{"num_hidden_layers": 10, "hidden_size": 768, "num_attention_heads": 12, "num_key_value_heads": 12, "head_dim": 64, "intermediate_size": 2304, "vocab_size": 39128, "hidden_act": "gelu", "norm": "layernorm", "norm_place": "pre", "norm_eps": 1e-06, "positions": "learned", "qk_norm": false, "attn_scale": 0.125, "bias": "none", "tie_word_embeddings": true, "parallel_block": false, "init": "normal", "init_std_qkv": 0.0183, "init_std_o": 0.00409, "init_std_up": 0.0183, "init_std_down": 0.00236, "optimizer": "muon_variant", "learning_rate": 0.00646, "lr_mult_down": 1.5, "beta1": 0.93, "lr_head": 0.00392, "max_grad_norm": 1.0, "warmup_steps": 200, "schedule": "wsd", "decay_fraction": 0.753, "decay_shape": "linear", "final_lr_fraction": 0.1, "batch_tokens": 131072, "max_seq_len": 2048, "doc_mask": true, "train_tokens": 1225000000, "max_steps": 9347, "dataset": "wikipedia_en"}
Each number is 128 + 32 x the weight over the matrix's rms, rounded and kept within 0 to 255. Layers, rows and columns count from 0.

# layer 5 MLP down (transposed), 2304x768, rms 0.0323, rows 2289-2301, columns 256-383
[[144 134 118  82 119  78 146 146 170  89 156 115 162 150 119 118 138  73 140 148 131  93 117 106 109 147  96 232  89 109 141  78 152 157 148 128 136 127  63 133 130 151  99 134 140 128 132 142 124 118  71 155 116 158 152  97 165  84 130 142  98 110  97 106 104 186  56 134 158 128 124 139 145 177 128 171 128  87 124 149  17 102 121  87 165  82 111 188 127 111 134 116 110 117 126 104 133 148 165 169 146 131 105 137 135 119 122  84 140 128  87 126  68 152 171 133 174 145 102 162 162 162 159  83 152 131 173 101]
 [169  88 115 133 161 132 119  72 105 123 119 106 127  93 132 188 126 124 115 147  95 131 143 143 133 165  86 139 154 106 119  92 116  85  80  70 148 115 144 148 138 107 175 110 104  96  98 132 120 132 113 108  98 131 159 181 136 129 136 153 104 103 118 158  50 141  97 134 158 129 119 107 135 104 142 145  83 133 132 130 138  67 107 142  97 118 140  66 158 158  84 137 132 164 150 112 134 169 127 160  84  92 148 141  97 158 151 179 166 131 145 174  95  84 100  79 168 140 158 121  87 164 150 158 129 198 171 151]
 [129 109 100  95 122 109  51 136  66 142 174 149 100  85 105 140 173  69  78 175 128 179 107 170  84 103 151 128 103 158 103 176  77  83 121 116 110 104 161 123 104 123 123 109 123  99 185 145 120  98 122 118 121 135  94 115  49 170 146 121 123 118 148 157 173 146  82 116 186 174 168 136 107 151 136 153  97 128 133 144 138 165 116 187 159 141 117 129 115 163 166  70 144 104 101 123  88 147 112  85 116  58  82  91 103 133  56 121 118 154 137 134 109 164 121 145  72 120 182 176 117 138 102 145 152 109 151 157]
 [138  92  92 106 134 178 138 141  93 193 128 140 143 168 196  40 128 123  94  78 135  98  70  79 158 193 142 167 175  57  59 149  68 104  97 135  96 102  92 108 117 189  99  85 174 127 104 130 172 157 186 182 131 119 140 166  84 124 147 137 108 179 114 207 170 125  87 142 133 158 121 132 146 111 121 103 148 157  86 109  94  95 121 164 158 150 138 115 119 139 150 119 116 102 114 150 112  98 130 124  85 175 172 115  95 137  85 117 101 136 116 174  75 104  85 139 117 115 157 131 158 169 138 107  95  90 165 134]
 [115 121  86  96 116 157 104 122 156  96 151 142  97  98 171 124 127 185 117 139  97 133 148 135 177 140 111  90 137 108 146 162 177 183 122 111 136 150 190 126 129 122 129 153 103 153 118  97 138 112 128 152  99 114  80  87 161 134 137  66  68 108 106 145 137 157  71  92 152 107 133 157 148 108 155 125 161 104 145 108 166 141 147 141 216 106  90 142 159 113 134 121 183 119 105  92 171 142  83 145 140  85 180 140 101  50 116 129 114 145 144  97 120  73  95 149 116 123  95 168 148 123 168 111  64 161  96 157]
 [ 94 164 110 186  93  79 182 114 169 110  94 143  50 156  91 153 117 191 149 111 176 146 113 122 181 182 157 160 114 108 152 195 114 206 137 108 129 189 188 103  80 111 119 161 109 140 121 170  99 117 110  75 146 117 179 114 165  79 134 110  89  85 108  76  78 179 100 100 148 119 138 138 100 110 135 184  72 109 138 137 148 116 146 170 144 111 134 115 148 116 134 105 137 147  78  86 153 128 164  60 127  85 163  80 187 139 136 136 184  95  92 120 184  80 160 139 115 176 137 139 120 148  93 160 156 134 115 146]
 [117  90 174 186 104 173  92 156  63 134 143 135 118 186 120  96 143 187 108 137 151 155 194 132 192 138  85  89 153 109 147 153 134 143 111 104  71 160 142 110 142 150 100 141  89 117 108 135 116 148 130 136 143 142 116 169 165 125  95 169  43  80 119 172  91 118 115 144  84 164 158 147 140 118 147 163 129 139 156 120 208 170  85 101 153  68 135 123 100 135 100  28 126 127 150 123  93 145 102 119 161 173 166 165 147 172 152 152 152 168 133 147 152 135 162 141 104 100  69  99 117 133 129 126  82 133 133 137]
 [127 140 196 153 111 193  80 134 149 109 105 207 116 116  71 179 160  76 207 188  94 128 143 147 143 221  77 186 149 168 161  84  90  86 158 126 125 141  95  92 154 139 125 139 111 106 118 151 141 129 114 165 137 135 126 118 153 141 157 133 112 175 124 167 129 110 128 153 167 159 168  86 146  80 125 130 116 106 139 152 120 151 191 195 155 116 147 165  97 108 123  96 127  95 129 148 134 128 146  48 112 161 118  95  48 137 151  92 173  69 204 140 128 140 106 158 182 192 163  73 145 156  95 143 155 120  89 128]
 [147  46 144 121 163 131 115 153 157 129 201 134 208 106 168 126 134 158 119  82 110  67 120 137 126 155  89  77 106 125 141  72 157  75 146 105 167 138 127 163 106 126 135 112  98 144  90 112 171 103 136  98 118 130  74 164  99 108 123 194 177 133 100 110 105 127 167 108 141 161  57  92 142  89  43 106 123 134 110 134 135  95  86 131 121 145 133  96 165 140 144 171 164 118  99 118 139  97 141  95 113 139  36 159 141 110 174 196  74 121 141 125 112 140 161 138 168 134 116 160 104 129 105 141 125 151 161 174]
 [101 121 127 128 123 169 132 136 135 182  84 160 144 140 178  88  84 117 150  77  71  76 170  71 120 116 154 187 168 154 160  25 108 144  76 105  66 145 154  99 135 173  70 108 171  67 141 143 131 139  90 119  71 104 144 126 100  94 162 113  92  89  77 151 125  96  80 131  73 117 152 174 151 156  60  56 100 132  86 117 159 167 107 157 128  75 156 187 119 154 127  69 112 122  90 136 107 142  98 128 104 109 136 132  95 112 108 114 111 133 130  84  78 118 146  80  49  60 111 105  49  99 179 151  91 103 145  70]
 [132  78  93  92 133 152 180 130 133  90 147  73 186 121  81 106 100 116 175 147 159 114 185 192  98 125 121 114  92 115 157 120 145 166 106 147 101 153 163  59  95 153 140  63  35 127  92 156  95 160 142 188 153 172 139  68 119  96 163 112 117 107  90 146 140 110 135  93 142 170  99 174 143 152 150  68  70  97 121 188 126 113 161  94 149 126 111  75 124  77  80 171 144 111  92 159 163 136 119 123 118 151 135  60 143 156 119 137  80  94 123  66  88 125 111 103 188 106 207 148 150 140 114 127 120 144 120 137]
 [113 132 162 138 124  94 113 100 154 106 155 141  85 203 142  92 178 120 135 110 171 177 101 123  93 154 140  86 128 160  71 114 130 165 186 149  88  68 149  94 135 154  86 112 125 165  81 151 146 210 116 138 136 120 112 108  80 110 142 152 123 139  89  85 163 112 125 102 153 202 169  55 168 130 139 174 141  80 174 134  92 124 112 184 140 167  80  68  52 108  74 124 143 119 151 161 203 107 123 153 146 128 130 126 111  91  87 129 101 125 136 147  72 135  82 126 170  86  64 150 178 145 148  91 104  92 157 117]
 [113 103 121 104 145 132 104  97 100 126  80  97 147  81 102 127 107  68 159 128 178 118 112 131 113 124 101 116 131 135 110  70 140 177 138  95 163 104 168 126 147 129 128 152 153 143 148 108 125 108  99 116 126 131 118 160  73 170  91 167  80  97 156 115 101 157  91 108 124 177  73 134  77  83 157 123 126 115  60 189 103 124 122 166 106 140  82  93 111 156 143 156 219 101  96 136 116 145 189 112  91 137  88 142 106 139  94 136 165 165 163 137 160 113 108  90 107 203 161 127 130 105 121 153 138 109 132 127]]
# layer 5 MLP up, 2304x768, rms 0.0628, rows 2290-2301, columns 256-383
[[ 37 104 134  70 141 119  93 200 197 113 185  98 101  46 113 186  79 165 206 195  98 135  94 134  95 119  64  96 140 105 182 186 107 133 124 161  71  74 106 156 116 156 149 122  69 180 101 163  51 148  98 128 131  88 124 117 148 183 171 103 160 122 162 160 181  57  90  52 153 161 137  87 174  87 117 122  54  54 143 179 155 105 125 150 119 193 126 137 126  75 106 112 127 128  82 112 117  45 144 109 155  77  98 227 139 145  96 141 132  73 114  90 104 109 151 165 172 123  36 137 103 127 113 166 136  51 184 181]
 [195 143 110 113 157 155 163 104 135 139 124 132  93 103 100 162 166 197 126 115 145 144  90 112 128 128 117  88 128 105 144 126 138 153 156 132 144 126 122 119 137  47 134  74 113 139 122 109 125 166 135 119  74 136 163 130 125 116 163 144 171 153 115 119  98 159 145 153  86 132  98 128 114 133 122  96 151 142 132 136 114 150 152 163 118  77 155 175 157 118 184 115 185 110 116 112 171 121 122 172 135  98 131 148 120 129 126  72 127 158 174 133  78  96 152 133  83 128 118  96 107 137 120 203  98  91 111 136]
 [134 202  95 175 125 119 132  71 128 161 149  90 102  92 134 119 183 123 157 131 111 143 129 113  96 114  94 102 104 163 113 101 152  86 164  76 155 163 145 138 104  91 130 158  93 136  78 166 100 133 136 132 138  81 128 108 123 125 133 121 122 127 128 114 168 181 152 125 106 144 137  82 121 109 130 119 134 146 153 155 161 164 110 106  64 129 146 171 136 143 117 138 158 167 179 158 132 120 112  65 130 123 170 130 130 132 149 124 147 112 143 160 172 141 177  92 141  89 114 158 126 126 148 121 167 169 142 164]
 [175 124 165 118 133 112 114 137  43  90  78 161 158 115 123 145 132 167 138 105 112 187 101 117 136 154 186 108 161 113 162 172 148 103 146  77 121 111 124 115 127 175 113 152  91 126  52 173  83 110 108 150 140 153 145 114 145  98 148 116 105 126 133 194 130  93 154 109 121 145 160 123 107 147 122  99 118 115 113 130 129 129 161 124  99 142 109 128  93 138 143 150 145 177  93 104  90 185 110 107 186 212 162 109 116 137  89 103 125 121 164 131  96 158 201 157 156 134  95 116 139 131 207 122 135 120 111  94]
 [117 134 109 126 143 151 114 143 152 172 151  72 148  67 205 117 129  74 121 140  62 160 181 162  77 107 112 113 131 126  91 144  98 164 136 130  94 134 102 125 126 118 102  71 127  69 161  93 135 119  92 157 142 137 125 106 118 151  77 134 145 188 166 136 172 138  98 161 154 107 109  83 157 130 125 169 123 122 137 108 159 116  89 159 128 122 120 161 141 150 105 124 124 106 178 139 101 161 119 200 146  87 133  95 143 135 177 130 105 137 147 150  55 127 102 133 136 107 110 120 109 133 119  68  94 140 154  94]
 [162 124 112 184 130 145 127 125 154 131 118 115 101 147 101  95 173 112 160 134  99 108  61 150  89 122 134 121  76 165 114 158 128 100 179 135 152 130 138 139 181  85 116 124 177  87 100 133 184  82  63 128  73 143 126 170 146 117 109 131 130 172 128 143 180 195  75 180 100 132  36  85 119 166 138 128 133 173 115 125  90 143 171 152 166 140 137 113 105 141 150 173 158 143 116 136 147 124  52 137  83 112 180 102 160 134  68  81 118 191  97 166 104 138 136  91 129 153 162  96 104 141  56 151 146 124 132 178]
 [131 120 132 138  99 197 184 119 106 167 134 188  99 143 169 124 113  93  71  79 219 213 136 116 144  79 130 137 162  82 166  96 116  61 149 168 148 100 187 102 125  73 123 141 114 172 120 150 100 123 124  91  83 125 118 129  86 128 154 150 105 143 143  90 140 143 160 131 133 154 193 153 132 190 167  98 128 150  84  78 104  90 102 145 117 164 109  90 125 120 180 101  82 119 117 138 107  96 162 122 107  98 130 144 130 125 154 147  89 149  85 144 141  69 144 149 145  97  80 108 115  66 135 110  76 138  74 133]
 [136 111 108 126  79 140  31 162  81 134 183 139 151  50 105 150  88 118 114 166  88 137 145 117 140 112  99 105 150  74 141 121 149  95 160 123 119 114 152 132  80 210 126 173 134 118 144  81  82  83 162  97  97 102 102  98 129 176 180 168 136 165 129 117  99 120  92 108 140 173 125 107 141  94 119 179 119  92 128 168 208  95 160 126 115 117 153 118 150 139  94 114 149 152 118 160  92 170 128 144 173 174  91 135 101 203 165 103 113 112 131  55 106 173 163 174 168 133 150 103  65 111  76 177 132 139 141 123]
 [100 114 144 135 126  86 107 149 143 103  75 122  63 155 121 144 114 145 154 135 134 152 103 103 169 132 129 129 121 132 203 207 100  85 145 128 109 192 132 137 114 111  88 153 129 127 132 126 167 143 126  94 208 136 125 113  74 126 149  75 115 123  76  92 103 100 204 147 104  81 146 154  93  80 114 190 137 125 156 134  58 117 153 155 153 159 147 153 122 166 151 107 129 200 123 171 125 108 134 186 113 154 167 139 161 108 120 148 194 137 128 105 138 111 160 123 171 147 141 163 111 163 122 168 151 116 160 116]
 [111 131 143 121 145  84  85 135 127 110 190 191  95 157 127  65 149 150 182 141 105 150  76 174 148 121  93  72 153 139  99  62  85 163  87 122 136 140 136 103 116 163 119 103  90 111 164 149  80  89  79 108 142 109 133 130 172 104 170 144  84  75 132 154 128 118 144 109 103 143 156 125 152 128 118 171 149 121 131  99 127  92 140 135  78 123 155 191  86  90  87 111  97 184 175 147  72  76 157 128 206 182 170 121 107 112 109 128  77 185 113 158 125 181 152 178 107 151 144 171 156 148 148 133 166  91  86  75]
 [127 125 119 106 109 138 117 121 178  91 133  86 174 156 154 124 141 134 135 127 160 152 198 113 172 118 117  93 152  82 114 103  84 102  96  84 125 144 165 155 126 161 172 138 109 156 138 172 203 113 115 140 116 112  84  65 132 143 123 113 151 126 161 119 123 163 160 137 125  78 133 112  89 157 145 124 105 152 133 107 157  74 150 125 106 147 160 131 152 135 114  83 107 113 119 136 137 143  35 148 115 109 128 119 181 118 169 172 114 107 127 132 156 122 116 140 150 126 141 111  94 140 110  79 100 150 149 145]
 [161 169 197 166 115 153 111 137 164 116 103 109  91  93 166 187 119 150  71 127  59  89 178 153 152 144 120 160  94 115 132 162  94  56  89 103 122 112 103  90 181 136 103 112 125  86  99  82 108  76 194 102 123 175  95  95 151 144 120 185 169 137 103 113 136 179 129  76 137 175 117 138 139 154 105 116 152 178  95 127 155 104 118 133 174 113 146 104 139 116 120 142  46 113 161 132 151 176  57 151 132  98 138 149 132  90 204  48  96 173 110 132 123 143 121 116 187  83 187  87 100 122  73 115 148 143 108 174]]